Weights of a small GPT-style language model, trained from scratch on English Wikipedia.
Architecture: RMSNorm before each block, rotary positions, no biases in attention or MLP.
Training: a variant of Muon for these matrices, 320M tokens.
Each number is 128 + 32 x the weight over its row's rms, rounded and kept within 0 to 255. Layers, rows and columns count from 0. The size above them is the row's rms in percent of the matrix's.

# layer 3 attention value, 256x256, rms 0.0735, rows 14-40, columns 0-127
size [ 98  97 101 104 107  93 101 101 100 110 102 102  98 103  93 100 103  97  97  99 103 103 100 105 106  96 100]
[[145 113 166 105  96 105 140 196  63 140 125 117  96 119 130 116 113 118 171 110 155 162 112 131 141 187  92 133  94  60 111  85 115  99 131  46  87 117 199 119 134 156 172 150 173 138  70 176 121 141 125 100 210 128 106 152 160 152 102 133 120 147  97 146 143 120 118 129  55 121  91 151 120 112 153 179 151 110 127 128 185  47 123  79 192  91  79 143 120 131 112 125 149 116 199 120 114 123  68 142 153 104 100 150 147 171  92 130 121  85 173 123 137 156 121 129 120 100 142 152  99 165 101 169 151  92 139 129]
 [137 115 171 116 145 146  79 181 109 100 125  85  76  65 190 168 122 133 165 127  33 124 139  94 152 124 127 108 150  92 122 104 130 155  90 130 176 103 132 138 114  97  87 160 101 109 165  95 148 175 130  80 116 108  96 108  87 108 147 122 119 113  52 124 136  99 103 188  87 146  66 157  74 116 104 135 143 203  99 133 108 146 177 123 134  98 138  94 122 103 112  88  95 173 116 145 118  97 178 135  97 143 136  91 177 142 135 160  88 133 150 169 149 104  97 137 108  93  81 190  90 121 145 134 143  83 203 145]
 [154 109 104 179 101 143 128 110 110  61 123 127 192 167 138 109 115 138 138  90 152 132  83 190 113 102 121  99 186 131 107  90  77 161 107 119 117 145 104 161 207 105 143 162 105 175 123 143  88 161 140  51  85 107 130 144 139 149 124 112  96 200  98 121 108 150 117 101 120 114 165 166 171 162 158 109 108  92  53 127 139 164  98 135  97 112 118 149 108 157 145 157 152  91 148 114 100 155 151  53 166 146 154  99 161 134 157  82 103 147 115 113  49 154 134 133  83 108 111 113 104  63  90  78 150 137 155 127]
 [135  78 155 112  84  76 109 124 166 143 141 169 138 159 171 121  75 130 114 126 128 198 134 133 152 191 119 173 185 150 142  93 122 119 111 116 122  58 132  75  80 126 138 183  78 157 150 166  86 109  94 104 110 114 154 132 102 178 102 130 198  80 129 118 141  75 145  89 147 122 118 181 100 202 117 131  96 138 146 123 155  72  96  70 160 137 166  76 173 179 108  79 114 170 178  63 181  79 162 127  80 116 138 112 141 145  80 125 130  85 125 129 155 102 135 119 108 129 139 171 148 141 128 125 161 128 141 154]
 [156 135 124 127  60 172  98 110 146 109 135 164 122 102 156  68 161 167  90 153 105 155 109  80 140  57 139 142 129 137 153 144 172 148  60 184 117 172 127 150 117 133  67 125 135  98 116 154 128 107 133 111 134 163 128 143  79 115 130 141 110 139 112  89 102 175 118 125 190 100  96 115 164  80 131 121  95 151  84 155 150 142  91 176 159 124  72  88 116 149 115  95 103 188  82 136 116 144 164 130 103 112 129 142 187 115 151 170 173 117  74 114 123 153 140 149 158 165 150  81 111 112  85 129 129 112 198 103]
 [139 140 137 158  35  97 141 139 121  22 169  84 105 124 124 130 137 129  89 121  98 169 175 112 127 135 135 153 148 133 146 106 101 120 167 165 104 117 124  92  90 163 141  98 174 138 138 106 106 131 153 112 196 144 142 162 198 101 141 148  89 167 114 133 133 107 102 121 136 153 155 114 199  95 117 167  92 163 182  80  94 139 117  64 155 124 100 100 175  61 181  80  79 100 126  63 134 122 118 103 129 155 155 109  97 103 134 155 135 126  98 143 156 118 111 120 103 195  72 128  95 142 101  48 105 150 109 143]
 [129  71  40 137 130 127 139 144 154 127  75 184 118 108  79 123 128 113 111 113 115  94 151 137 135  86 147 126  89 126 113 163 168  96 144 138  94 132  96 141 115 185 192 182 114 157 156 141  80  98  95 109 114 155 125 140 133 123 171 161 112  96 169 146 132 105 128 133 164 185 132 173 155 160  92 160 133 109 104  89 105 165 121  98  87 107  61 116 140 156 124 165  84 115 159 193  57 159 138  98 111 131 153  78 122  88 154 137 205 205 137 152 174  76 113 115 170  80  93 179 123  91 123 156 102 130 127 174]
 [106 144  97 181 108 150 131 182 113 170 109  79 170 119 127 170 139  93 140 138 103 104  90  99 172  88 139 147 128 127 102 146 136 177  61 117 133 127 107 192 140  87  81  81 105 172 118 172 127 116 128  84  97 165 117 148 167 144 114  82  89  47 154 144 112 139 118 159 121 110  80 223 187 111  98 154  71 120 129 136 167 134 169 118 173 115 172  83 133  83 170  84 137 104 161 118 119 134 160 148  97  67 127 186 134 105 124  88 134 142  80 141 170 173 178 164 125 155 146 140 143 157  82 139 182 133  44 142]
 [159 114 114   8 163 145  98 137 151 105 110 144 128 129  82 130 178 173  86 109 163 125 114 146 106 120 124 135 114 109  85 193 109 133 183  93 101 131 126 123 120 122 142  62 120 136 143 127 156 175 116 127 185 150 134 153 114 177 102  85 109  76  92 175 173 124  98  79 128  99 134 149 125  97  81 158 121 131 118 144 155 158  45  49 148 177 155 145 101 119 105 131  79  83  90  87 171 133 122 153 150 135 195 123 131 105 139 146 167 135 130 151 102 102 126 112 106 169 124 167 143 127 147  82 145 171  83 167]
 [126  91 131 142 133 131 124 122 117 140 112 107  94  56  94  68 119 169 141 128 125  97 167  82 137 175 201 100 170 125  88  95 102 141 121 140 149 124 132  56 139 104 105  86 139 189 162 114  96 125 100 112 121 172  75 120 119  92 129 136 121 107  45 148  88 183 153 134 115 135 108 118 180 129 119  98 202 150  97 110 125 146  67 163 111 155 158 145  76 163 175 126 174 153  98 117 129 110 123 151 108 120  75  60 113 116 128 184  84 171 168 135 105 151 123 155  84 119 121 100 147 114  63 139 127 116 116 126]
 [186 117 110 111 130 123 103 167 186 154 107 150  77 116 140 134 142 140 144  86 225  88 150 147  70 139 175 108 140 132 132 117 149 149 119 204 132  73 162 107 136 140  64 100 163 166 164 145 147 135 136 152 113 160 154 120 124 103 114 123 126 174 161 113 130 181 105 132 133 101 113 103 147 132 131  70 166  86 127 122  92 113 129  42  83 153 134 152 136 103 113  96  73 212 143 157 170  91 117 117 100 150 115 135 107  99 116 108 162 157 110 155 103 134 143  76 102 155 157 108 113 149 114 113 132  96  98 142]
 [215 171 163 120 110 129 126 105 117 203 112 135 155 145 119 130 145 120 118 208 131  94  88 153 151 168 176 108  74 130  32 141 138 175 136 161 163 123 122 143 140  91 141  95  76 105 118 156 167 138 123  79 167  96 170 129 112 108 177 177 147 170 116 104 119 169  79 121 209 101 163 104 146  69  72  90 114 177 142 150 152  83  89 118 143 133 174 108 135 117 142  84 127 172  60 124  72 131 135  86 167 100 164 152 118 120 145 157 165 101 106 143 155 118 103 136 121 192 147 173 166  88 127 100 167  55 112 176]
 [200  97  90  84 180 190 121 150 119 193 120 153 121 207 156 163 104 143 102 180 102 175 165 127 161 101 140 135 148 160 165 130 120  94 127 138 122 137  60 138  78  86 164 135 110 121 112 112 130 175 161 139 146  86 204 109 120  90 136 112 104 164 123 123 128 135 148 152 115 120 104 154 142 112 150 143 116 132  99 110 133 136 150  97 102 107 145 104  91 154 143  87 179 124 169 158 102 172 150 169 139 135 113  96  68 139 160  82 156 109 113 139 138 160 209 164 132 168 104 100 215 144  96 120 127 105 146 129]
 [115  94 117 133 129  70 161 172 130 143 150  77 133 120  98 153 164 109 124 125 104  96 158 104  59 117 128 127  98 115 160  95 152 134  95 162  86 127 162  82 128 103 111 158 141 160 141 145 182 154  79  84 118 196 137 127 190  87 128 120 159 105 149  98 120 118 136 156 183  32 136  92 167 103 152 176 117 126 111 164 111 135 141 168 117 146 119 129 134 134 123 112 106 118 130 124 108 145 105 142 125  86 108 113 166 162 189  98 153 178 192 173 159  81 172 160  67 131 192 150 127 157 142 135 100  69 129 113]
 [155 147 120 140 142 123 126 123 146 145 123 143  99 155 236 115 101  75 131 107 127  98 100  78  83  97 171  90 100 129 166 123 102 127 103 114 133 118 193 142 171 145 176 154 150  74 124  90 131 119 137 115 187  67  49 144  50 139 146  86  87 112 144 102 131 134 122 142 132 143 192 149 128 136 146 155 151 150 116  95 146 171 126 119 124 186  85 117 196 149  92  57 134 131 111  96 118  92  41 141 111 144 133 189 111 133  79  76 176 103 125 119 137 188  85 176 121 125  75 126 178  95 115 164 122 159 156 133]
 [110 105 134  54 151 127 102 106  96 186 146 119 121 153 156 112  95 116 177 135 147 154 138  84  86 127 163 106 136 184 164 129 118 110 123 123 122 100 156 168 153 169 118  62 140 112  60 115 127  72 101 218  73 119  64 129 108 157 123 239 122 158 112 116 125 155  91  93 157 140  77 166  76 119 190 137 127 169 124 103 132 161 178 146 112 125 108 171  81 122 126 144 120 129 149 152 164  99 110  54  96 171 138 121 147 146 185 128 101 142 134 141 134 110 117 103 161 170 102 125 126 126 149 131 166  58 111  98]
 [150 128 140 143 180  77 123 203 125 152 125 127 171 152 150 193 123 124 127 160 129 176 101 143  84 140 155 166 116 110 111  86 127  83 152 131 174 134 123  90  96 120 165 151 127 138 145 114 219 110 121 102 134 144 117 138 129 121 181 124 104 135  46 189 138 149 112 138 143 141 125 149 121 112  85 139 180  90  89 152 110 128 169 178 124  98 194 103 212  67 171 123  91 154 124 128 122 136  99  95  84 181 170 156 178 155 127 144 145 143 144 188 120 106 127  93 114 135 114  99  87 130 126 112 124 137 127  95]
 [139 152 121 168  85 203  91 179 170 102  97 179 109 135 119  96 121 141  62 136 111 170 138 105 152 116 132 132 127  73 153 149  96 140  88  85 117 139  90 158 132 111 108 143 171 126 104 101 159 172 144 151 161 141 145 137 140 137 136 125 118  90 141 130 137 149 122 154 113 128  88 125  95 173  86 138 104 141  90  96 128  98 146 110 148 114  88 122  90 133 133 123 122 204  88 131 155 115 160 126 147 147 136 199 121 167 106 141 163 150 111 203 180 207 114 148 156 154 151 134 143  66 150 138 185 118 122  86]
 [ 90 137  93 116 121  83 141  90 133 101 161 153 118 100 135  77 191  97 136 186  96 172  86 112  68 125 105 129 162 113 150 126 154 134 110  74  85 174 156 157 153 133 172  65  45 142 118 149 160  89  88  62 132 103 121 128 143 150  93 132  96 167 114 114 154 116 136 149 172 153  78 144 156 127 155 148 116 117 120 144 117 133 157 119 147 110 152 166 115 126 147 121 129 134 104  85 181 170  62 169 106 122 132 159  88  71  33 116 144 121 100  98 180 108 151 147 147 137 121  69  99 113  99 109  95  97 123 125]
 [155 134 113 115 122 117 169 156 105 144 105 119 123 127  61  91  97 128 124 134 156 134  71 155 139 120 102 180  88 122 177 142 131 134 137 133 167  95 153 159 153  80 138 128 118  86 132  88 170  55 117 164 147 110 119  43 129 147 185 105 129 148 133 109 114 123 155 173 135 136 105  85 144 126  85 190 108 154 132 144 170 157  91 134 163  84 227  88  71 149 158 131 111 124 134 130 143 113 156 164  98 129 145 172  81 114  80  71  53 158  79 153 142 127  60 156 143 151 120  80 134 125  62 158 132  47 161 110]
 [133 155  87 170 130 126 146 206 160 133 107  81 116 106 134 131 128 154 151 101 158 171 129 117 144 153 100  92 120 116 164 123 174 142 109 120 114  71 114 157  87 125 182 190 149 124 127 138  97 134 124 118 106 163 153  90  84  89 114  95 128 181  99 115 153 147 104  85  94 115 157 105 138 100  80 129  88 168 133 121 162 129 148  98 122 180 141 133 123  45  64 205 196 160 162 168 149  86 121 117 105  92 117  85 113  85 128 143 110  95 110 139 142 149 144 193  80 143 197 208 111 135 100 130  93 161 134  85]
 [105  88 126 158 127 176 143  96 109 112 108 152 140 198 137 161 136 162  97 139 160 130 105 100 120 148 149 185 115 121 123 139 142 124 132 117 131 152 147 111 122  55  92 138 143  80 140  80 138  86 207 118 131  95 138  89 109 134  49 119 144 143 119 124  77 132 106 139 140 107  91 174 152  80 110 145 220 121 130 129 167 205 163 120 142 198 165 118 130 129 138 184 167 114 105  65 162 136 172  69 111 133 127  90 120 129 145  89 177 110 154  91 147  96 155  89 125 106 121 139 153 118 139 132 146 151 148 118]
 [129 135 177 109 140 129  99  80 101 111  89 164 114 129 112 121 114  77 121 145 140  72 125 193 144 138 122 119 189 103  86 104 208 161  82 145  91 139 110 133 161  82 184 174 161 108 174 109 141 114 108 206 109 131 112 101  70 112  88 136 155 129 174  85 126 123 197 150 119 136  87 134 113 144 116  96  62 142  86 119 172 105 115 127 190 117 136  35 139 146 102  92 104 147 174 123 152 156 169  85 155 100 174 129  81 126 148 104 185 139 141 107  99 140 106  81 150  98  85 102 148 140 135 190 112  99 162 129]
 [ 80 169 119 177 154 116 119  82 180  60 122  91  81  87  70  75 108 150  71 142 138 137 115 168 128 110 158 110 109 182 112 136 148 145 134 129  71  56 145 137 132  75 139 120 119  72 204 123 148 139 168 120 165 172 143 103 166 104 143 127 121  99 120 113 104 115 131  76 118 134 157 125  96 110 151 157 168  80  67 108 178 118 147  99 101 131 142 105 102 117 133 148 108 171 127 130  97 105  60 113 111 120 108  92 136 166 106 101  68 100  85 172  59 168 171 156 129  79 121 156 150 144 132 199 133 114  97 125]
 [129 175 109 163 177 200 161 110 124 120 173 137 127 184 173 170 103 125 126 142 103 100  97 103 153 110 140 135 155 178 114 135 137 199 108 167 122 138 137 142 135 161 156  75 149 137 121 104 118  97 102 107 139  71  92 150 113 128 103 117  92 100 107 120 138 114  89 101 114 107 118 142 161 113 148 167  85 128 111 175 130  72 108  80 112  83 116  99 139 117 176 144  95 119 151 137 163 102 139 180 110 124 109 161 152 142 125 113  35 156 146  89  96 183 160 115 103 154 116  79 160 133 175 132 197 152 112 190]
 [114 133  60 120 117 107 122 138 130 159  96 113 118 181 156 141  83  95 141 137 127  51  93 149 142  62 146 127 122 123  88 146 115 184 123  91 145 125 143 128 185 128 177  77 145 121 131 113 127 142 134 150 141 165 132 104  96 109 162  78 108 127 101  48 130 174 118 133 141  68 115 180 138 189 168 100 165 113 125 127 161 131 131 102  58 136 117 154 173 157 126 136  88 133 112  76 116 153  87 140  89 146 156 141 160  94 125 111 105 101 118  93 124 142 185 164 105 135 184 128 125  77 165 192 168 139 107 101]
 [146  83 177 148  94 151 171  75 168 115 167 108 144 121 155 152 119 112 134 153 170 190 117 151  94  95 100 135 149 156 115 118  97 174 139 158 154 174 140 138 217 159  87 161 151 178 127 105 118  81 125 135 118 143 108 111  72 102 117 161 167 130 145 181 141 154 146  96  55 112 120 127 136  95 143 149 125 118 121 111  84  89  74  93 109 100  73  95 156 155 130  97 177 114  46 129 142 106 128 132 138 147 162 126 137 109 107 150 127 166  79 106  79 161 136 147 124 152 169 148 145 181  94 139  81 135  72 108]]
# layer 3 attention output (transposed), 256x256, rms 0.126, rows 14-40, columns 0-127
size [101  99  99 106 109  94 102 100 100 109 105 105  99 102  94  99 104  93  96  99 101 102 101 107 105  95 100]
[[115 132 114 175 121 122  83 152 148  90  74 141 167 117 150 159 172  91  88 120 155  87 108 183 120 121 147 162 138 131 141 229 123 164 105  94 144 124  78  93 167  83 170 110 130  99 169 117 112 138 105 105 128 110 154 114 146 143 229 153 155  53 165  57 149  75 149 128 115 109 148  98 114 108  80 103 166 114  95  94 119 142  30 149 145 131 125 200 209 132  95 164  46 105 108 116 111 127 116  78 111 142  70 140 161 123 187 154  61 135 126  84 150 124 165 132 109  26 160 146 103 107 117  91 116 114 152 120]
 [181 157 141 111 145 129 134 142  91 141 136 110 154 115 172 133 139 109  65 103 150 126  44  74 140 118 127 165 178 149  98  94 156 151 133 204 106 117 128  99 143  97 138 121 128 154 161  85 113 133  76 138 149 187  73 138 136 147 122 105 127  71 108  74 119 139 136  88 137  98 169 192 160 126 146 122  92 114  63 181 105 120 102 119 112 198 161 123 142 165 139 118 161  92 121 143  89 106 130 118 125 127 183 128 188 130 163 148 176 144 150 113 122 161  27 136 158 194 106 168  56 122 172 121 118 181 109 140]
 [121 212  83 128  89 175 144  57 126 175  94 127 138 171 125 173 120  96 134 116  81 126 192 107 115  75 153 112 144  90 125 130  94  96 122 158 114  90 153  90 210  84 158 145 141 136 141 164 157 113 164 128 178 165 213 144 112 120  64 177 127 158 124 162 144 145 184 215 178 123 117  90  77 130  90 142 165 128  97 170 131 131 105 125 147 146 128  88 145 129 137  66 143 108 132 150 154 135 197 146 110  96 131 151 118 107 107 111 158 194 126 170 121 154 198  92 157 166 154 130 148  95 165 132 138 138 173  92]
 [121 165 173  93 147  91 166 113 122  72 139 104 157 155 100 106 138 195 121  76 122  87 186 110 131 159 125 139 163 193 151 133 142 111  95  84 159 140 134 123 159 125  47  93 182 128 115 127 189 140 119  88 137 146  95 137  98 108 128 162 184  39 133 187 126 133 154 127 127 132 178 215 130 153 139 144 131  95 125  76 193 163 112 182 158 111 146 174 121 167 190 159 160  98  93 153 160  87 125  84 155 146 121 101 188 165 107  94 100 151 101  93 136 158 126 146 218  60  57 112 127 108 109 116 131 186 111 127]
 [145 162 155 109 160 118 114 107  78 182 121 134 130  77 126  84  97 150 129 155 128  91  80 150 128 103 105 131  86 152 137 149 132 129 124 176 108 111 163 107 126 156  93 202 135 189 155 146 150 174  89 115 139 137 139  98 151 130 155 170 137  94  82  70 108 177 109 138 145  93 141 136  93 106  87 111 150  69 197 159 132  92 172 106  87  90 193 113 116 136 122 153 169 101 171 147 151 172 105 128  89 157  92 136 147 166 122  86 118  81 123 161  86 183 114 132 133 123 100 145 105  98 137 146 129  79 108 137]
 [148 156 141 136 178 128 172 118 142 132 162 181 155 115 160 182 174  85 141  58 127  90 159 165 142 159 193 118  83  96 141 170 101 119  78 121 151 155 106 177 136 125 137 137 112 148 189 184 120 116 113 185  95 134 107 109 109 173  99 128 118  76 142  71 122 117  96  60 145 146 103 118 118 129 135  62  89 121  72 141 133 154 115 169 126  99 123 167 182 161 156 107 117 157 115 140 113  87  98 112 140 140 116 158 110 118 116 183 190  91 150 107 109 136 144 104 186 144 138 125 110 165 120 109 105 131 119 130]
 [127 130 146  71 167  95 188 115 122 117 168 126  95 157 144 147 112 122 124 114 135 126 103 149 129 173 100 103 192 145 140 146 146 128 144 115  90 196  90 157 141 141 136  95 155 149  75 125 142  84 153 115 109 121 183 116 123 114 123 133 181 112 115 129 102 106 160 126 127 117  78 103  72 113 144 120 125  90 127 107 114 132 112 148 136 111  87 156 111  72 111 188 106 131  84 113 124 183 104 109 102 119 136 207 103 145 200 104 111 151 117 166 145 152 137 100 102  89 109 188 174 146 102 148 124 149 107  81]
 [153 152  20 115 134 187 147 148 137 169 106 104 145  99  88 136  95 178 103 119 155 116 135 141  84 120 137 121 122 157 123 123 156 128 174 120 173 118 157  91 128 141 151 136 135 135 120 152 111 128 140 113  89 107 126  76 140 139 120 140 184 127 167  75 137 168 108 160 182 182 117  72 125 111 167 151 120 119 202  94 126 107 111 103 183 183 139 111 189 127 114 107 153 175 141  86  42 158 152 120 116 112 107 192 100 180  93 136 139 161 102 112  97 166 136 111 131 133 110 101 123 135 157 107 108 145 105  86]
 [ 82 168 175 154 119 136 145 186 134 145 126 113 123 135  95 120 165 159 123 157 126 163  69 134 123 144 139  89 121 130  59 147  94 100 121 110  83 159 133 175 184 123 116 134 106 145  78 106 176 103 194 174 146 103  61 140 200 122 145 117 129 119 150 114 219 107 133 133 149 151 136  79 109 145 126  92 196 131 130  49 112 154 152 148  86 126 105  89 142  77 147 124 157 153  80 156 149 177 117  98 157 180 130 138 109 127 109 138 118 122 163 157 137 116 129 135 145  53 129 119  70 188 125 101 127  84 124 134]
 [ 93 112 146 160 174 104 147 184 195 211 139 158 154 114 127 133  96 134 105 159 133 136 127 130 140 147  81 125 100 122 141 140 133 143 153 110 137 107 103 137 129 148 152 128  75 153 160 182 128 128  88  79 196 106  74  76 125 186 105 109 149 157 133 170 158  74 127 126  91 151 164  96  84 144 141 124 130 119  71 119 159 127 121 100 114 126 106  90 214  80 129 110 199 118 101 186 126 113 146 112 113 107 200 190 177  86 161 117 114 158  84  64 126 125 125 114  92  87 112 150 119 116 189 137 153 184  93 138]
 [ 75  99 146 156  99 182 160  96 156 137 135 142 104 146 156 141  91 126 153 100 132 156 168 136  91 157 163 140 120 179 183 126  82  96 151 109 151 189 129 190 172 133 153 178 143 176 123  77  91 175  47 126 144  80 139 165 180 226 195 134  92 105  83 151 133 113  83  96 133 106 114 170 164 106 135 130  58 171 156  92 114 127 136 154 125  83 138 110 101 118 166  93 174 164 128  57 119 114  98 116 177 141 145 118 119 151 101 103 186 151 160  94 136 108 124  72 134 167 104 129 138  98 157 234 172 111 162 163]
 [103 127 122 165 109 167 129 141  62 153 152 136 160  94 128  86 150 171 109 207 147 171  96 142 146 102  89 155 114 129  58 124 154 174 118 140 122 171  93 134 148 156 132 118 138 131  88 127 148 142 109 167 153 170 102 109 162  68 135 113  93  99  82 114 139 200  88 105 122 106  90  92 145 103 113 109 159 122 154 116 134  99 169 144  94 139 140 134 144 177 192 179 132 104 158 110 135  98  87 136 129 128 101 179  85 106 132  74 169 117 160 148 152 135 107 143 107 143 103 117 138 123 198  99 110 115 190 182]
 [110 122 105 122  98 135  98 128  89 118 167  71 121 122  92 133 136 166 171 146 169 145 154  68 169  99 126  93 134 144 172 124 143 154 166  75 172 118 128 123  78 173 127 135 134 151  92 107 123 138  73 126 109  95 115 118 144 112  86 116 134 132 144  79 127 120  57 139 182 140  79 126 168 168 105 217 136 109 140 153 140 139 139  75 108 159 134 141 136 159 116 148 178 162 156  98  84 109 141 162 140 148 143  68  73 127  65 145  80 109  96 119 109 114 106 110 115 125 141 101 195 133 133 138 126 122  49  93]
 [178 168 111 103 146  79 118 163 127  91 113 111 116 123 188 129 144 125 105 106 140 199 116 128 138 163  83 120 126 133 155 107  95 126  68 163 153  75 130 112  58 144 138 142  90 152 158 153 117  90 114 122  99 144 112 136  44 142 148 117  85 159 118 143 143 146  87 152  78  68  54 120  68 120 136 148 143 135 140 108 100  84 118 128 158 112 120 145  97  90 145 158 141  97  99  89 118  82 150 156 148 159 167 169 106  58 161  96 144 156 139 169 118 122 118 102 193  81 133 158 168 141 105 160 149 110  64 147]
 [ 92  77 158 102 128  70 125 176  92 138 120 141 164 151 138 171 154 178 154 131 105 104 107  87 157  58 109 173 169 142 135 106 103 132 125  92 163 125  86 161 136 134 108 172 154  84  78 107 142 125 126 168 167 129 117 163 139 139  92  82 182 126 103 121  47 153  80 101 110 152  80 143 110 148 121 139 119 107 121 135 127 107 140 161 149 134 151 140 136 113 123 178  83 128 106 106 114 118 173 109 131 132  96 137 133 222 189 125  78  93  78 109  78 216 127 174  65 113 123 156 105 117  94  92  73 122 148 116]
 [144 165 140 119  41 116  89  58 142  98 126 165 101  82 164 132 142 120 126 119  96 128 108 156 118 122  72 170 181 113 171  71 151  94 138 180 120 116 108 149 135 105 155 188 103 121 112 155 163 213 113 118 162  71  96 159  62 117 117 126 143 118 158 105  93 123 116  90 149 136 140 131 141 128 111  94 149  94 129 167 119  96 111 138 109 123 112 114 131 106 164 117 137  88 105 100 160 163 156 108 169 163 137 105 112  62  99 153  82 144 128 143  90 183 148 118 112 146 139 124 152  66  96 167 100 160  44 136]
 [148 150 136 149 109 104 131 137 138  91  78 119 145 156 134 134 154  96 135  69  95 111  92 158 148 116 165 115 171 103 147 112 139  82 108 182 144  93 121 153 130 155 183 147  90 110 133  83 123 120 118 171 112 113  57  98 177  87 105  86 106 107 148 163 126 116 116 123 106 112 124 103 149 102 188  96 120 117  82 121 150 149 116 123  87 127  76 200 156 201 169 166 109 123 132 101 121 138 135 155 135 113  54 174 133 126 146 179 136 106 176 164 155 148 134  61 188 121 174 170  86 120 136 131 139 121 177  81]
 [121  78  87 133 158 128 116 125 131 131 176 133 116 164 114  74 144  80 178 146 146  67  97 123  86 142 126 116 137 131  61 162 104 132 192  71 108  89 153 109 151 150 118 107 146 104 146 138 101  94 178 113  62 146 141 173 184 130  96 127 180  60 175 145 104  78 102 141 150 117 178 171 111 154 116  79 112 101 125 132 105  83 157 141 129 106 203 138 165 130 116 111 202 200 143 117 113 161 114 133  83 122  93 100 107 168 137 142 148 111 124 104  82  88 154 117 144 128 136 120 102 131 203 143 100 156  91 103]
 [137 174 123 122  69  79 115 131 141  52  95  89 163  82  56 165  82  57 141 121 145 202 135 128 135 104 147 157 119 162  96 131 110 139  79 112 209 107 101 134  90 120 160 140 110  83 109 152 133  95 107 148 102 164  98 146  85 133 195 153  79 149  57 116 146 101 126 126 108 122 160 204 148 121 126 125 172 141 184 117 114 101 141 128 171 124 143 173 152 123 124 118 125  98 108 116 109 164  68 128 149  70  79 107  51 168 163 133 154 131 102 173 179 125 122 117 133 123 119 105 125 117 108 111 152  84 124 147]
 [163 120 115 136 111 122 130 184 113 142 142 184  93 129  96 151  70 117 177 174 162 133 126 118 109 111 151 159  97 203 102 111 121 194 208 134 111 119 171 157  72 132 121 106 161 100 148  96  69  85 152 117 142 207 102 177 120  60 110 166 115  98 103 128  95 147 100 122 102 142 142 151 144 138 110  33  91 160 133 168 150 126  75 147 204  82 132 126 163 133 126 105 118 121 186 188  44 162 119 147 152 147  93 131 134 140  74 113  84 161  73 103 117 154  90 148 148 145 104  96 150 154  92  88 134 137 120 191]
 [ 82 117 109 113 117 171 139  84 115 129  70 142 142 120 155 114 159 147 123 129 123 132 145  69 153 118 166 118  61 140 168 170 100 118 100 139 127 138  78  35 182 112  73  90 130  96  80 160 141 130 106 145 134 170 155 157 151 117 122 110 130 154  57 134 157  84 107  75 111 186 103 124 188 117 147 129 153 110  96  90  83 120  65 135 123  95 118 183 120 155 137 107  95 149 185 137 134 116 147 204 189 185 113 153 145 109 116 111 106  86 150 135  45 102 102 183 139 146 125 141 162 108 133  80  84 182  61 142]
 [159 211 111 143 125 180 177 157 122 143 193 138 194  92 122 167 110 120 154  87 123 190 149  59 210 145 151 103 138 152 164  92 122 172 137  94 153 102 134 121 128 150 124 151  28  85 160  92 130  70 122 131  81 140 133 171 118 105 190 133 171 164 140 117 132  99 168 141 134  95 116 179 161 183 171  87 113  79  98  92 138 165 168 133 173 126 106  87 207 117 182 160 142  57 203 138  68  67 147 137 122 139 136  82 154 134 106 117 138 111 124 166 133 149 134 127 140 118 177 149  97 138  88 120 159 148 125 148]
 [150 144 124  91 120 128 147  97 108  82 141 151  47 116 134 133 104 158 143 115 111 134 140 132 181  64 113  98 122  95 103 109 130 123 133 165 133 152 138 128 149 160 102 116 111 124 159  71  74 185 135  56 138 160 151  71 113 175 129 118 190 122  93 137  56  68 148  86 126  61 111 115 132 164  81 102 147 165  70 202 158 165  68 159 135  86 166 111 150 148 182 161 149 170  90 164 109 172 144 130  94 112  74 115 146 133 147 126 137 135 136 113 148 138 148 200 111 101  97  94 104 127 149  58  62 130 158 124]
 [119 105 124  85  86 134 144 164  87 137  96 114 155 126 124 122 127 214 142  63  88 177 124  86  66 171  62 130 127 139 151 162 113  70 182 157 102 115 100 126 131 140 119 139 149 176 105 118 147 160 123 119 128 123 139 115 137 175 140 178 175  90 111 181 149 100  76 170 123 121 144 135 165  87 156 122  99 182  71 141  83 129 184 189 186  96 125  78 128 128 126  87 159 149 118 146  84 139 120 147  60 102  90 138 176 109 131  62 128  96 129 134 102 124 157 141  82 117  84 136 115 182 192  75 109 130 119 131]
 [114 129 175 129 186 155 113 163 147 142 115 119  90  84  76 151 119 187 188 105 122 116 124 117 159  92 124  74 126 168 110 107 167 103 163 115 108  81 113  81 104 190 129 118 176 122 196 162 103 194 141 144 155  96 113 114 151 122  53 153 154 127 113 166 132 133  98 188  94  98 122  86  78 126 137 101 133 127 155 135 147 136 146 137 147 182 138 186 129 116  50  91 130 176  85  78 155 139 115 159 127 163 142  74  94 110 128 137  64 155 158 128 173 143 122 159 108 113  85  49 112  63  45 130 133 119 140 129]
 [110 132 150 150 110 138 132  99 124 141 131 159 154 116 174 139 163  63 126 143  59 149 147  75 109 153  96 150 119 127 163  97 131 180  85 162 128  66  82 102 187 163 103 123 126 187 101  87 130 186 122 150 148 101 171 138 152 134 107 151 110 116 144 158 145 168 129 173 111 102  61 114 105 133 143  53  98 137 126 108 157  74 124 203 141 125 136 179 111  62 130 121  97  66 145 117 114 139 169 152  85  96 118 139 167 161 172 109 108 188 102 161 102 108 142 165 125 176 165 149 138 121  89 104 144  87 150 177]
 [ 66 152 151 134 137 215  87 160  91 131 127 120  93 168 144 143 163 109 157 161 134 134 133  98 170 172 140 145 121 120 169 139 131  82 143 132 118 115 134 129 137 129  82  95 127 108 127 117 128 140  87 180 150 133 135 119 128 160 164 123 162 147 124 149 133 133 131  69  84 128 203  88 109  93 140 176 129  96 179  74  90 132 180 157 144  77 107 110 155 139  85 136 149 221 111  79 174 151 162  38 125 107  58 114 142 132  90 137 104 173 162 135 151 149 149 114 150 134 115 101 127  61 114 173 162 192 121 156]]